config = dict(
    n_head=7,
    norm_place='pre',
    positions='rope',
    rope_fraction=0.5,
    attn_scale=0.125,
    tie_embeddings=False,
    init='uniform',
    init_std_o=0.00602,
    lr=0.0088,
    schedule='wsd',
)
Each number is 128 + 32 x the weight over its row's rms, rounded and kept within 0 to 255. Layers, rows and columns count from 0. Numbers have three digits each. The size before them is the row's rms in percent of the matrix's.

# layer 12 MLP up, 1216x448, rms 0.142, rows 916-997, columns 56-111
106:102095136182140072149096127122105146227109149052159076116149108137180176171131125105092176175166167111149130075118149146180087065119124138142085133166165169150175101155
110:112137090126115101098103139129161059113124147131104137064098126170148144118147108164068131156150089092110107149097160144106123117168140082137156093110139138128146160122
097:140113163144122086120146050114082074148113210112106118204151166119114122078109156096144149070166082105129115098136118186130103069068135174142126114172143183162112163155
109:167139100092061160155107076133104099104123085131214191133109116089199149085130168102151169070079106141169159106113142138122135176110120100119116127092108130136126144155
110:093159094155095123062178160145123142100105076108138110194146132096090135117098154057163090159183152142175157125162117182162119120129114159127169113089097141121097063131
110:164146134207156134091117117089120107147120124168120100096107135123127139149175100104144120129140166157084113131092136103153184113125101115116169149109124104162139086108
088:094173123120093070075101201163121087128095149089079146089045144126098147131119127099123157162161138165111109134178111125156194156100082145075083164080134165129166112115
102:192116080174190186150124093104108152135134122114089143173161035097094148144176115084143092069119118141152129135123080099191142167086152125127165152148167178057094137136
088:123131181114122084135165081089178161148101120107113159164106113076124122138160131116140128139133112149169118195157115116119075180092094094097161146176131090124154108133
103:079164193035099162117111141098136128098147103155130109105147153157090121154120171142138127167159102115122149100135128081159083128112065173134115156121141105117164167192
076:095133118181155063091129110126106108158108119172105100097097113174066221093108146140098067167147120119070086055136093128134141075174180130114133144079112097129118162078
100:138100154138151099103123167105144108107156185162086126103149082175151113118134078141110190149103116105116119156131129120132149122134124175123113162130143146162088132148
095:066134102182079124183149146143170108181123113148132083130141136108131160142108128115166136109156141120128148122060160148154121118135164102146160127168168204234155140182
100:201175125084088156154184161135149151082143105125096119072130122089080124156153088111117128182095147190138127122109122089174145161164143080116112120157125182127127093105
108:120140064170184073166049101129107164096122106054125157163135118110124148129185097209101120135103184185105113123132140127165135139114117130085124076129134118141079155115
105:123165123140087106118146127119165181091147104131128126106115113134160169138107128107082135085182170131102053111105121088072148146116125153154118102107128144174172137092
099:095095132107076121095120122102143160107181147138152166137107119167087102077127152087124121150126157167100063137090107167073143165159121129108154152092191156134121140092
104:156148135112145118108100067172100114107122159183148201162083175145047106168126135128168133137213100124207150114118080166092129084105124076122158118166161072168171166134
108:139108130117203097110115087162102101130130163137080201088152168060093153093063102078111131124105100131132147087109158138132111170123153103156116133119111144180137124091
104:122104125134128148100146153115149081178137126141144132124102134129134125159171107151157133124127079204156101137167143098083143067131123107087102173139098178115151135113
102:093127117145149143130093090137181193149070165088114137112143092060163162086092102036133123149114194133114136142096127111090166148155144054137097183130169119079191170125
098:071122158176164117153147166162180134167167114098148102130104167156088117143085138126085191093122132134171106175140118112066116175142168148099125071172155164143201091107
085:114087134127096137167120140130093158114094152095103086102148139111116111117159103093138127187092158175105111096074092168184182112178124081095081119132129095140119142109
098:132128078096108111142101079137121171144133134120103137074181114158133112113127144143028141188080151131155143107134054139068166161107125137127076166077161105156160107145
092:104175110169078168096079157141142124098094126088102180128073131176164154114121143079104119152138138177154135156093130159173082151115133137106100152109116150100122098159
102:130143143135082147129169123120142152081115110141143157197126038105086094116156141106124141114110133096063204163062162056141141153117138114125129108103098128121122141126
103:121149157125130114092168140143153094109136087191122084196132162140132106097101044075118159117122109041154122096142114212106162147087131121159067086126108170095043131119
100:127168132102137147188131109140132088109131065189145127150143147092118101109121107189136150093090188048101084165102217123122169158114161077119142152175167122078101085157
096:096120118113079096162117173129165063132103130103110082115145124138118183142102175152202148143102120188118125079125181151108110108095110081178076148088140097163138129150
105:109150079171109129117092124122124098055168216119123131119164168099163128087066101136153121137168153130144157169116112150053112154136155152094131138151114136104120140162
101:086116191131148132135068163114139077106106111095137140076142133139159165093173086101106116149091061207150160163134062145133122121112092120171097110120128123091125121093
101:139142100112120128137186131131143151165151029146173135127130127119143124139189097080110126166141180125149186154054133201148143156137138154137202140142113137137178131174
106:166154138098181134137122106089157118162158212157129100140096146156132162150140086130138135100150186126058168078160095107046164075099173092088139113151105114181086171090
105:089097142097074121110079163148109165116117192132173125136090203116171145149120123122108150108151118152113134089117114108115141148156114136100106105162100154141099147165
091:147097090202078082136128078100135148090138099133134164123028162085116139177094158111143105137125144132147108118090162158075118127064109179138100030118124112115101094161
081:106118160125118195102035154105161093144124141110137142112154133181157178038123121125133126150164162155162135136134095062074125158124138137150141139122155174117130142173
089:157093162110161213089125099176151148138146127105155142184168125127138147162094143123086070147116105192124114074078131114112115150104071154100119087116133100108128110156
095:176109143145142095104113146116150141105108165127144100147148125152131111132161134100140161109118160204176130150093190139091090160094141141154139118156122169147123127095
101:106092184137154146161118176145097078107159098161150165111121127115112228117101164122136178064113104107121127130107147152094072143155107114136103199135109152168129137120
105:134130083120098124127183102114110147126091100136125106174101161112166131108192132159156182129116149136080117143143151140161152135109148146107153088117112117089080116132
109:106161125154132098132162114141106105130073153153161106070138135120108128087195132154126098093074123081131137195070165103157135185100116092126112166128106127153122182085
107:129114159159107128140126150113195121072101136081111082135098136098099138135136060149117148105136118148113116157162109175080110142098119083062108100133185125104190088129
097:086135137147124169142176100150140111109182144134106135188079152081082126152092116144128109144087169081176121125093082086118162133167144101167177132103113144147090171091
104:158137120162109150104110136111105121136129108088098115136157124123160136111162144162129172157165198176145112112086156099154157074121107094110168099135175095129069143079
102:037143188122180101157150142073122141092074136120075141092134159104144105144112089096169123092134094154151108107097164106151185136162133159177146179160144078129164094076
101:110070079188165092150157191121080054069118116104093136097159165143157182118089098210140179191188095096097183187154081096109184132099095090134158064134128189092091124103
099:142119181155128080081120150066121065119184158128120152150126174152168152114110161115103134148144156147156187105165089107129131148150159143109093125186136093149140117176
101:117140051184139097076088174172128094119163138151164094114184121118141140142078116099146090067098140100133111131088059118077113151117110097098141151134085071148176054145
098:152127190118093089167108094144122132170159194164141117081131130181103137071163137147183115163143157073139076178181135137111185128177112125158069165114148156193175163124
087:126166194221056110121085137095123172134153153104113143115160116155084131157139155087156117103153167131117128051133140080058102122163125127137102137145120051128129129149
092:136154210125103061123117166124079091130117144171097073163196155101127122126122105133233150095193202146108129140132171093071134133140117109083128217120099048153147189120
102:131088078088108109131158158177139153177136121108101076119078120112117109090149109146051100145124097133109204102139122137105093157114090107169066143097100164155114088147
105:165164132084161081150186146105157117161148141159093138179079106108161086081098127111095101159059093116110119117130147110150155156125106143170130120108163141209123109179
095:163226118121148111168166122134166096177141136172136125158125110227123105098107116119165117099124144163166121119120200079135084100096115161100113116079124080143044121136
086:076088143079194134129096149046131136177108127137093106167103170074093174085107122150094123145112124101097118068140149140094134161123108139131103111147087164082133127111
095:085118147137075062125125158129172168162055181123086149133112049119113166151118148147100147163156037127095095105120138143098148073082166182083158134110091188122129123076
100:172140152174123189140134112139161142182150207156090126166117111092120145127151171110111194096106119112148206170109129154116068111108171107127102116147151120156134118173
106:152128113163080129131135198146088118122183115086167114155110179131159183093092150130071094166091225079137093085124198153098123190123087125158092126155163118183148141179
102:127155076169059108163124130115105141146092140169149111121118131087129158128106086118137107146114142120157178131156137144153137118098126123175110119090101123145118152144
101:102121154157140164115143109049137131138124114118117153114076133112148061102118138156154141148119185092136165162144111118119070165132162151104119142170086108124087128102
098:091076163154122145138156080155131140170162137070108165084141166153129132103148123120152184158139125149119145095108146126129079081072084205152150156169151114093096129072
093:073111165108168150162079138111113102131163069144136100118149167145147077139140147126119151131145131073098092076206072152147134119142156078128146094162099153145144158133
101:132145155137145143128119151171118114150144129162103130161089079045151130114152098122127143102113160175129150149198153102140143102144162113133068064157128167123168117131
099:084122103110108146116139104107162110134116107148133120076116152140120163169196125112157137131099104119043099158140135142106125127117130117172172112139096222126166126161
107:119157139077144131134087122197145112131144075087103095091109130134139078164160105179156149115128166152094092127109156159147162110133170145143190145115130125104166169149
092:138105107167139155142134107129088147124152126172074084121111125131166142118155083104169155133137187108157201139098091198144110112136110046189130165175114178103163141084
095:125125110124165172118089116091123119098109199103066123155178154095114116115111100120125139126142134129138089145149126066174158119117102097147201175128151152144150056129
087:120114153175153146143085142149102126229103130121114165121128138126104115143088110200156161149151096074146107127108121107150076138107200094107148132107094143099148184095
086:153071092099103080113099159121127147128154081149171110157142150155100093111102079144140122163045110098122169057152135105164147129083149091070080132182128123180153082015
105:146136160100133068197122145173124125092139087133157146081154156156137139107156141148096087110124127151187112139114139115129140135172111099101132091156069149154105084146
105:122060156177135075139120144162141037151142121160145097164105095087096090133151171161117118138121061107137151148095181118124137145089121100090147151051139108151116134099
100:123194192100124103120164126135171141112095133120105114124135139115158120147102149149123127162131149126086131153158109104144111069115115102136101130140105139168069101082
100:168118141156107152085167119084105214130156157159109097116093130095085125105124112132126176107156100137145150144120109161186158125191149161128094124083126117088139165127
107:133167093104106096086165107122182082108120113165146120153138177148152093115054104088093121145152159145146159082150082086131175149114089162162102116102138143166039118078
090:107159152151132099124146117120093180188139149153184065094157108110127068073107165224144142133140123084141154179103112181101091170149158101148118143143133117178013101099
103:089105144169070157115132124117122081148144129111155133075096077096158093165115147171120101104168147124121206133081099123116089139117080140144100145122134116163111074111
107:117115111111140142126093110121173167126171105065085119133103069138160141132146112202069156104146133131169155116094137111100112129137104174127144112149130147129146132127
089:221157102116118116092136112137125167116123186144142124120117180178141107136075175151115135166178161167197112106143120105097152125156061070111127134128158149113203205133
100:109120156113068111152160130166118159105121120140153066098166118150113150130157112105104104083077115144171114120108167092119161159138116123110154165114163144108149124142
128:097118090175148064115119185094074153139114115116140067164110134153107112086150121149130168157100150141152157131069089209140166176081118138128077150088159092130114157135
102:062105063147110132139135128103148150130084159200166108143159183134115174108125161132128129159107075134178192092121157157151123140124127159118044109076126128105133183110
097:094147154126112206049061153164109098159127168201076158077180156145115079125113068191121114126184137105113095049093087131076157135130143159178128189087158137151116118123
# layer 12 MLP down (transposed), 1216x448, rms 0.0498, rows 916-996, columns 56-111
108:112156135160067121109133130116092127163164146109159135055122159155168112129117175132093123092144162156139125135099190107140097154124145190171172102091120107142117140078
105:169134123095103086159126143100143122158183073091177096085113146145109128057068136107152117124114065097103119118128149162155103104148115125130137139128111099197102068161
099:111072159115137119155087140117138190155156123111120115114090081156132125118131105147140146121121245145116108191177138112093101114095134173161151172126150105061083107084
107:100172096142101204152118105087131172106152065149138165137120170101126160099140151125128145094112092169131114157081178170105126115091126096120136171100117172163113156150
104:139120119118123133123153136136123112098131150107073094232148124138136154128139146209091115118187194092121130178148124155164118097138124140111131086100115148178145144185
101:130105217100110135166174094074147131122136098137111131138133109144122182154126125084131176133116176092079091102147154149120139152119164140036093175104142138164085129122
090:225093163099136129130126165100183076130090063105179122136129142141114178142109124088169127153107101114054167089079181157153105099143103094151106141141126156169124144156
107:101072147226125062090113143109107156141188094094115165116182146116116172106169131118088152153074144086158078175156068141164118112173094116155097133114121072124157169098
085:103114183135100136143117087173098096137113149119096126114134105151150162119224115122104157144161120135085107166183141107092174217096085166117088137088103078086133140103
106:120155186160119139151210103182114125099153089148065126178099152169116174098146162142095095135132109156145109182144133081132146122105095123182167077118130103115177137136
062:149144127081151113155112135045139135089116136118163135151127170142143115122136121168130191153143155126091180161117104129059157230073103150204171090123188103135114161131
101:071084083163121132133141171125128000154132127100122144103119111163160114124145095136142101148111122063103145034105134147124100136121175128167138111103158131118175170142
094:210140120120104115101119084111136089135162077100103131118143134135115194134097156144168112166114194152152152058096149115132126161169135116163067147129078129081108104115
101:126146105058097163139081159154131113131190170062115125112160086142132102096154137128139168118114125130204163164163209140165179146145188119150155095124175074133103167120
108:111172082155121074135142089140112115091157137130128067139162143165108118106112074145208088145141132121116116160121154078125153109104138152088187123170167117078144118121
099:099085150142161125145091156141116111095077138166127117126107131080187141135163080155145137105095103116123183128115143112146136143134120109100110051089098112147118088159
098:150131140110174198168111133181093138161111123119105103180162125128164058074042136092135113150166073090102136146094081121093160112135102177167073104101088137067119126148
100:193124115112126110132102114144110154143114124102075145169143092124138146070153101117132142181103089141120132098087133161107169130119139085113135198209122142161088078121
107:048165085189105099142140178160170151125080130132176113124121125129109157157160118156095109056173100130147111144155103174168114149104118185135118157181126155086142178160
107:077098086092124114147172116132131071158161127125113085111128118079116010090192076199118172155130084150131121098147129116084109163151085166169102131138137149189065158057
107:128174162069089087192098117092160142120144084146172124112153159067145159109113120147164151128123098165120135104110197127201075135126088134136123136113110115106125157160
103:128130199152138070161147120123115059137107083113088159106139162111096100181135157115092106106146157124179164160134079140125133147141128111187122110167107130068098132117
077:096138155159146177157107131169131147096063123153108102081130117130104138090215188194134151118168114109115150076165172105037144118078127138103146152082154150106174114128
099:203083115050159173150174123108084124121155218162109144121107164098117091153142100171150183112166120128126152118136131105117142128171088095140090130131117128128083085060
090:099132214060151072175133139102138108119118131153077127097132069096088113125167116138156133170123092158108100140158090167148162136118144123137126116113133030173111141091
100:117141133051134074140177108129110086171176136157155127112138142187155090093122072147102148108074146067130172094145098129172161129138101095137137148079157082147073116101
100:127145108165146081169131078126195108125131128143057111130116136076141142123124091132108082086163120087117154071155092171194135146200162091205152118118194114126137170023
100:101104087166147089090098103079076150102151103114155104094129137177093082115113134115144155230133123110123110138135090194166133088121100071087123128161179141096140131158
100:150140134154143142144127097155085179065101127135105119132107077168109120049112150151159108119127144183136133145135104195161146175139130123092176107102104106189122129148
108:083118194121127099119116103124098097117156128068129144153120093108137133148142158069096081139144108181106129112164130218118132154139138105124107158124161136170132111127
108:184117115102102122154133125114153095135120084095194148118131131124136123139141086098103094105193128111085130109147094114118161153132172087151160119196165121140144100127
098:119146109119127180128156195115117132082181172129128157106098064086081137131125121114124124102128088121177097144110128145127101180151160159192101113150137175112150102105
099:136161113142120134095104086110107121095127088130140139131127112106098200095100149163167157188148091150077137146159137136108126132123136155180109142109145109077116134072
105:166182085094121170160087158132084117094188103174084086108157113172077153121053111106162152150128123149085171151114182031124103133070070149076100128149158137095125142083
095:122109108095191120162087149077095173141082123154139143169164137150143161170117111144060112128129091112140158114177141101135136148182110115137143137097164144150116170137
062:133163130209132162112149098172140171163110106166109112126137142151121145123135110081121130137148079117167091084226166110145121101206108123052103186123097136133100142120
090:136155164139135075114069115180099091141157117171102145174087138143149187153141115132158150107166136147162123133114119115187156138119111142175104122108175074137145152142
093:093133158097200121150116138126062123129144115096151169063109108150125095114113149088159167094110087149133149145143098157114121124125120073126120126133107164121068149138
105:052127087139161130098185128090105162109074131163055172183134129102110173115113114149161082156133145122168146158128160101076123174107109130102104129200145181103141132131
106:174141191131156166131137111142080126102149117076099196144126088163123133112121188111093123088109167158151094083096116157190176092147121163124130122123158132148137130155
110:121177135077185155149108096151050102114149132175092160143120139124118109061139135106121119078123091101117120108137152108186121114131119126184164163146143087121197160113
109:079098071128107173157190134146116081103120154089112128182186159089121160136103183116107156131139118108086135141128119155105219138153147086124141119175146130143194137092
097:113165121165124171094159058140133172154083085118157143163147123126137124130116138217144170128131138164105163150081139142152117114084105094185074146123174124142151140061
101:186091128189085126127107111129079121115209122146124104108161127105136125112069138115166101107108179103083086119091097089148095046112180127152157146121105098160126192087
108:123092148139143140112115116180118141101101148139213102132140089122151067114118164071137125115184091159137082124077102078127172166120144146099138077134111144107173163086
106:049091152096159123058172083149112205123098175110116151106105112142093161110131152125148155149114117122178195146130107154150144083120122192125167151110169111151104126099
102:151145144129135104097098175115136166062168121118171155140141111169159168152113122120103137111152120130100151146156137152165111161074087095129125147144079166160148122106
099:154128135142145188069108142175154107122105180104119111102186067088149124130106114118093086057083130160165073143107135124132100118170109145125077161179118160143117109146
105:132124105159139087089114120104194122083119065115119151173087056129167150144099150105053140103153095080164114119113152187101070115073083142115125093162136128152139122141
085:129109081084117130141125149112124107121149116151094090053088123161126108057156166209133135099121162136161152149088084135054212149100089079131165075149164161172082114176
098:106121159173114076082088142141119150103130053137125112172134145191100105153077159095139135164089157134142115107108105135119120129122158162172109133099152110085125189171
104:139128107211128153177095120111072118080136082075105197114178176137072155147157173120064145127119139099196063106201153195165146165165157122113142182127157162117133169091
095:164140156120106126129097125154141091115108152143169081141139125124102153141177133129194090148126175118120065140068156127136156129106076129109114128112084168107202092129
102:165125142061123087124138094056182133067128123176185163157107189131075166159163115179131126136125108100160173118149182077158183125170158133177173186159115166080176108157
085:150141083116161147158122110125144136120105091140129167127114149100122129186086119061122088096141134095223125105118140112092114112144118124071150136165146140175082153105
105:181144141158168120143128134176120118181143146118115107133160204158185110109132130099102108139118110133097124121130056093142159126137167093158121135098140114151170142134
101:134147125066133089144130159110152142129106145166146153189179193127127144083202090089167175076157092063098211131147091112116044141104144133148093138151099141118161134153
107:122156084117151123100112163089153156102131129127110140097130156149174182116146126137138099087088135135074181074132089074171127074093123120104166087114162138102137166132
106:081137156156117098147094149100131128124062155080130154160065122107160090146124155202110097152143103162103138146099103089180146107145105179128104158123151125037174105125
103:115126157156144194149164134179105140180130120071071107127160188138093104122103134153087169126134107082114094150131169136111080123140175171224117110170096194130141122063
102:061107166189080128071085101109078103111125165125095101165034115143102163169043185065123094101156167164174155071183159098135145106143140113098148139111148078127127118154
098:112149130157118159214112162116132153128126133138145141106155192092129168149140147188123074131092115134122079092113133118142172118137142136151144131125157128138100097052
101:145170226114082058126142136122151137159111128112071153126121081154158117094074155128157082078110155185164105129167180153116182090134140127132176140116121119126130129103
097:109157077130155070134064141086116161140132088101151107138108126135113145131091082123117112087202132110091113153156140082122146071090120129133123035114137128107114104188
107:152127129154143190126155145107179129120127108197135097084118080086129083099109115144122142131100134110142148113070153113098127170132130135129168126128129124141147160079
093:155109064111205176164098112193171184126088121073106174132125051113104119156140135100137086096152157172161148127111167124092156159102099113103066127116061118089110089140
088:154093167142115126113127100143177105158136121132131076149111150145104105127145082176114143114114194101076119137140103169124087135195081211145120136142138060083178117122
081:145137148156186160149098137102151081099208089183122097125108155176122116147131174221091149110107138126132158116157120122146137162216110148181113093123190085111134145139
085:140159156169147094145031079166143146107105036130135134132152068123096162152136140126168111162116120130120141159192162165101160119140108154136089125164157104122120117127
102:153084156184128048121131098106070128131162063092166131092100133150105124130104134108147141166119173121167053106091162093087141147165100141168101159108152157069071070138
108:102121154119080112163194206143186117117173163169092080164164071207121153092141109108126168121127141108111148162067055083096178095117139099141126128188178146113100125071
100:126198126166141106133142140145112186106143149139122099070173228104103138100115136097081159099135134127134229120128120114101130086129156091145109116191201125136148084109
106:168096138048152137064127150133160113091145111097119141203108088131160118122100109159140178136145114176149106100076119149142058102155136094118190119133140182105110095111
104:084128138131141143165125083202142116145182132090170131144094096125191103147124191167103101109114129155121142126108147109117119138101151177097123145085129166175157149129
096:127142124088160108112116154130107125165146202144154127178178115146137130145154143182056076137104160087097107180129139143117143136186122160124179152159065179136107118140
106:113191132106090100143134078156117086140097097135104113118150097117170139183142115168134100080142136100107134176088115123071160118088164117146058111119111148093149085104
108:134128158151126182140148139173087146131162110142199088154093075052123151097127127166094164113137172119107161145090166100141124185118088085169165171127098111189153116154
083:143078094138100085169134079087149166123151059140171116139138114095097124150133116153140108111129106122255112146121159139184117098169085120101124156122102132131116130151
100:102189118121087137183103089159239111085085128078110194128141163179131171152095069127164118168203161135105093102125120116171076156156153105141104118137094121156093105189
116:142122113169165099144154212138128147133102147139094106161181127161163107140144141131113160098062125092130082161124076152084143144109136139078138056113165150091149101121
105:142093071142188127177093125119111109148114055156146131153169126139090147122141082159118158097133125133135095139061141122120152163095124147111053097154089170209140110171
# layer 12 MLP gate, 1216x448, rms 0.131, rows 917-997, columns 56-111
106:190092105135097124206084117117146117146135120147136119134147128145111097137178123172085133116159164118182147122075121157133166140148113126151135080113132116163099096089
094:134121152174185117176148107168080100140160141110142160157119099126086138136126176156102120174169111092130103187114146169128115128135171134154152158116082147098179114109
109:148108135136103184098094144121116100140131086172147161169124165089187128093138138163108059072047096148174132138150147205086076136046093092121135092058133100146177116129
105:112099124202063119190109138115158056187127216146172120109111149123148104168109171177169108148095167102114138144101102099058132116103127098099157154071058105130093153099
111:141167166150107093108072140152164150139179087165147179140126084140073103128153180148128159128126135150078174123079083162132155089085145153109229161152120100148130086135
092:139102151108084156112152146207073142106153097151098181145082129146146119090073121132116100173146148157118139137091066187115110141122143143148091091120099156148093106102
105:111146158102050101140159139067125080183146127147155129117139179164099108136086100186209167095103148168126200236128139112107108106170095103186092094178117106150089101083
095:091154167150092174087165100096135155123117158147123186124076140141112143164132117127139138137070073141156123152135133134120143132136120121125093079165102085121135132178
104:091105166165047153121121130136162114113057106167152137141095074111150103116152160135187137154095094120133106118105084094143150140137113146087127158186088093085168101163
073:179140106142118159153074160160159163097107073136125146113117077131141086201114136141114132086087142114111093195200132162165122126165187138096121093091142138091138044177
100:116111087146089134159116117111131156149137144121113090182132096151036109113122218164162103114156111102131103099138137087147114145106113145136182024150124142078148192147
093:106146161093162083193137149166144174132086130092142130144108130132101121093176072139138063160107098215069150104121157095121133119146126203114178095101122061118101130129
100:079136133147136125161149121111216147150169122111117131157133123167197115158113144141121161129165112099155143087145106179122129135129116143173128073131130090109182142149
107:112133101065176094144165107139158101112117128081126191107183142123129099086179098135112108122114126150139116136148094178123149057114097092136132112150097117144113122133
104:105106182082072167118157107148122107118123170092089116134110113123182064166096146075111141150147148083137145118112143096131157101144096160122104065127170104107128086120
097:103166173068194128125138127176128153156108108154155098153142203116139124098107138109090124098155091092136180142132163125120163099180157132180130192114169159114143109128
098:125124113145111147171123142097131117178135102135122158128137106166202127099161206190072072097153165131129072136139076087152140144122109128111088132116083155163114140141
104:198125133140192140148103142146188126145123144131101091070099095116143114146097131091109145135131141135133168145108162109158098130122173192154129084114131072164083073114
100:106145118181122197181130093163123111134082114176092151086170128106189131132089099114151096113139132157149068167155170151149164099082056086090142078069097086134078130107
103:135152113129142112138133128099123153138119111136182168120146162086087086089123157158129171078168123152177201112120138113123104124152059146126149111093103116120122142094
101:197147133085070176097121151089116153081109134123158169161105107148116097174138091102090185148054136186140120141142112133123134111162175107073187129121092139178132129119
089:116196143139091140140081128154140152160142115175083119104122098113171106164141153146111123175085106119162128108202055114164051144199180176125150114101118146139121201124
098:123078191139184158142149135051129093073194121150118101125108100109139137182111167075147130101126114120102105158113085132206109128089081133148182141106156144117129096122
091:099103162117134080152117125095095127134115065145101088205123111088107114106165160119112092176111123148184160142085097115131068119095131091126104137185135147113115137135
098:122097154094145138155085116081116120147128111076135164104117172136147175119133109144147099082119096191192055089132074153106160090119140123108154145165142177132188123142
103:125133104124148098097108119134141155136069123139180105143139151136177096119122114128108138117100185124069137147155121112093139142105126203136082149197115134141138144153
104:136107151139125085102114128133080145145168137067136143202170093116132183170161137157152115072142201146121147119111117162166098133147099143148125132108149146169108069148
099:116104131107062204095103145110128080124108071116073140109109101131177132119088097180134080112148138081140110147168124167118113119142146071162145120071119123106182107120
106:152107156140105122114144115103110161069097141076108106137144141112110111100085119136113125147125119165134141152113137135172066177075181159109136087112121155069124128083
106:122064119201110127133093131117131146028090137163130096211174117156171099097142134130073115073142145160138087144142137145095148135042142163114141108119079124152139101114
103:097125112106106150143152160074089151184060194138133133120173165184142100132111157107138146089153146161136116131129182106134132082093165148109248096161140130110146135149
098:124136079129143139124157173152163160114093164203172149181138125153175123173114130158118100109135105173130142117137118193177185155092076107124127118106107168074110190090
101:105139088144080065141132104142146181074124149083143116075122110134138142182144146100129162174161125123177102115077197130087109130072079117055182100184159121119146100119
096:174086096089106058091108144133126137182070179140132159122151168169124117088137093142099120085126124124131125134119167123102151118150139171190092146156159116098134129117
070:103156154136095170132060086103119173121139104179057110123161172129118190117127126102127133110161095152098133111118115087096156140166153145131075127161134152144173109161
092:155147164109099072106188134173141137198095121156137211164098118118109167071109139118198128110139141180099115094106179130127114145149074101167148147151179088181201134121
097:110157101166120123127028129128111148133115175167174163123170155152134137120100122193128120170173146152151115056198089120149165142151133117056115110132108093180112107105
098:131141116077103129147085103138169084148123116094129126139109050110150154121150109134105140153112166163083127059142151068120126126136108055155136122107099108182140088136
105:134173175096091127164135120125208133140113157080145094140125132132097090169102110107119102129128084060103123163104104165102103111081140163138156137099081185122118151120
107:090148179132125129126144083108132188112098133121152090141177103081092077144123148093144065151079086114177126137094152134139135108182125094091109142143099129144122103119
105:165179153171110106110158124134128085111116118192140092137114148105145175086086188141114120085174148095137102135115100144096127152066148185110128142084190145105133136073
101:129163162170198072136143112150092147157168193162100111119091074147143100134122084158137086120128109151178061093082122123126135128055148125126118167192117106106088110108
094:065118166128144133115164125119148122163185157192077062097135089098199112134106134140122169140080154098178119125090083073159203156134138129152144129118112104133112117159
101:124146102127123148131119081091143146158161142081106113127129099119099176161102159136164117140160132125103125127098108131162166086111121134138118142132101119097111112081
100:153126187117118152121123137072103188166113132110184124112091168159163122115097100109095084117101139158173122159156133127148102119139143170104113174124089073113121098179
101:200114121153099076095156101081144094138140178145101085092167127164114200037111131119139141113132137065169097144123139152125124170136151128119173100182155134126095097144
100:092162100173105139091104101140133145094115150141078114179125123141125080139104134106166151139124106139162155164103151175155143157138143171171084129125149137130103115105
094:100140087125143146120140082135121159110105143111149145144167112119120156134059108147111096126174088190125130078092142101116095139102147132154094122108072079158112078124
087:159119092201195102108132080116129168147116105122110086123129148105147107159158096127122164078169111119148135154141102118157111130158127125124132145096134114107130111103
097:118074192156166108120167140150097134149123144153167084079135149087133087144096074133177192173213234126110141136186173127128127191109104107138157208145143120109115109217
103:163096165120136122197109104071155090167191120117129147110166108143137070137149117137129074199121166157144154078169128157108109181100172172159095072047075037134157129101
102:071167134120129133144120153118172114078131176136121156150116119118064125109134082114128070130155143203199140103152189104105136116088071105127199120108097128154083115113
104:117118109109113146091129126176131124162116145188136132117178180125055134113158183089112079121114111084079132101170164154227138142123136111158130153111155146130130204178
088:051147192199124143144111087168111145131149142123123128027156124132121164106186158077093121112152034089171187142137118081133048098144134143160113168127136141096090143110
096:118136114111127136127106177177114147142141129162091156120163108191145112142150109052167141175142076175125065094156112119099151184121099108079119134139151146195144168139
104:105133128151134083101113072153132123127132087162133140146125135077113077138109176106144123163122177095171123123096100118106210099099107135193085176130122139147117124131
105:142169104097101193156168139135116178119111197175100106141141102098097110143120115116105136111121129124129118145122126176134112130079125116119134156098097154132132130100
110:151074065130103120141124083119158131126161124128191179134147136151129188107148136124064103113163156120153124172084186061084142100128136169158208208132155181161152121075
104:051079170189046162136088127134095137090115161117129150131123164117097133099133161136053164078099090074116109102138146200103121143122152163153107142163112174105068154127
097:086099096097131143129104090118115156153135107068055079098123107160126129112118141098131071149146079142138152179173163126125128148073095188111136060164109119115174095149
096:147165084143096170097113106189136106189142139159181127187039125141136156107131152113127119130149136150114136153113104072146138119097082102151089197173151110131126112155
101:125082074144197131097104117147137123111131150156168092168108154132128041117130143154152133155153086134122134135121144178182088116087104137161125169069116089105017135183
097:123128133182113156108124060126133108098107143150107085182146093090131144170164093108117121098205179104076132132115115106122147130129144159143118080125134137148091140110
105:172116108127087084117077146168172175097164102180096106080105169158170120178108148156160145141130133069165089107120134165097081126108115148132148114147118115172179167145
094:153103120086105098160164157049154125146132093098106178148110138150115138131136114150103118165117132090131091123132161105131100107188167127066148167120170170185168109107
093:168136121144159123099145089115160133126133116081149100153057099131105114069134117112193141120136109138134107143123057148161136151158119146132119125128100197067124110144
087:164105161109096124171128154129084152154111115090112116072104147119130143095144099104053109159150176178097114090156159195141137090048144099147092165156088132078136133177
086:180085176144105129195116124089185190079211060165111145136110082140099237143135067108111085142133095126122161134167141097101157179129085125100098162135093143123143122146
104:122086087116087151129178119133099151132151108129086150171101161074100084159161164110108098106120126127192050118109145121132100099117110143134089105091123132110117084159
104:168112085167135159141143158099116136141110094149156156117121128139157157109101123121107172109183097147140117123094047125152105128099159143120171111141160085118046123192
096:218155172181138156160120110113149128137120161181177081088130112099108140100137087191113152157174144121137198100041120109123121108175206160197083176094104131124107128110
100:113138105182116129109107079123105151106142113121131154129146112131104102126115142171157152143124078148136162144123131143059113144155090120136079163147047069107118168130
104:124121147062134146179145160133158056170103135124123112138129048129102142190137177109085141136192130134109103084165174127167110172116144152111133138182118099114130075130
094:184113164131146128109134089204129171108095146106153156150119128150142123200112113129116138073129136099101119149152153145138151107148147119184163143090143175155097181123
101:217189124152165035108117098165217042119147121129133157172130159102134201069076076164122139179151171146109164186162122129103145119144110116148163168135140140141102121129
103:126127175110160152168131178144089153144105109096098211150120133168117150085173121095087158103103105177179134149182166135117117106161204099143115169097177130132121148116
088:075147111164129189117174146119090088116099136103104145139059037118143083156160117123124107090111099104101103149135130139064175092188107201128122100084143122129115110156
104:121152165049140164161133115169099113111101175065132147138062061139163124144154102161102127116150100113138119120104126092137193168176083086158117113161116119133142138068
114:089100159169144113130174199119128178144084118128051123136178155167144127129225135131169184159065105125136153167080134132117127106098144180150123171145073141138158143155
100:191147118119126122150144110174143075103086153176171158165100158076080136113129189137097130114139143142150120112163129103121120156123131141169081158111177111176184125144
098:105151172159185103108119164120174105138130153187175133094108129130159140163103135135155117113137150153123151134074111155170102110064115125093148136092136083146127033135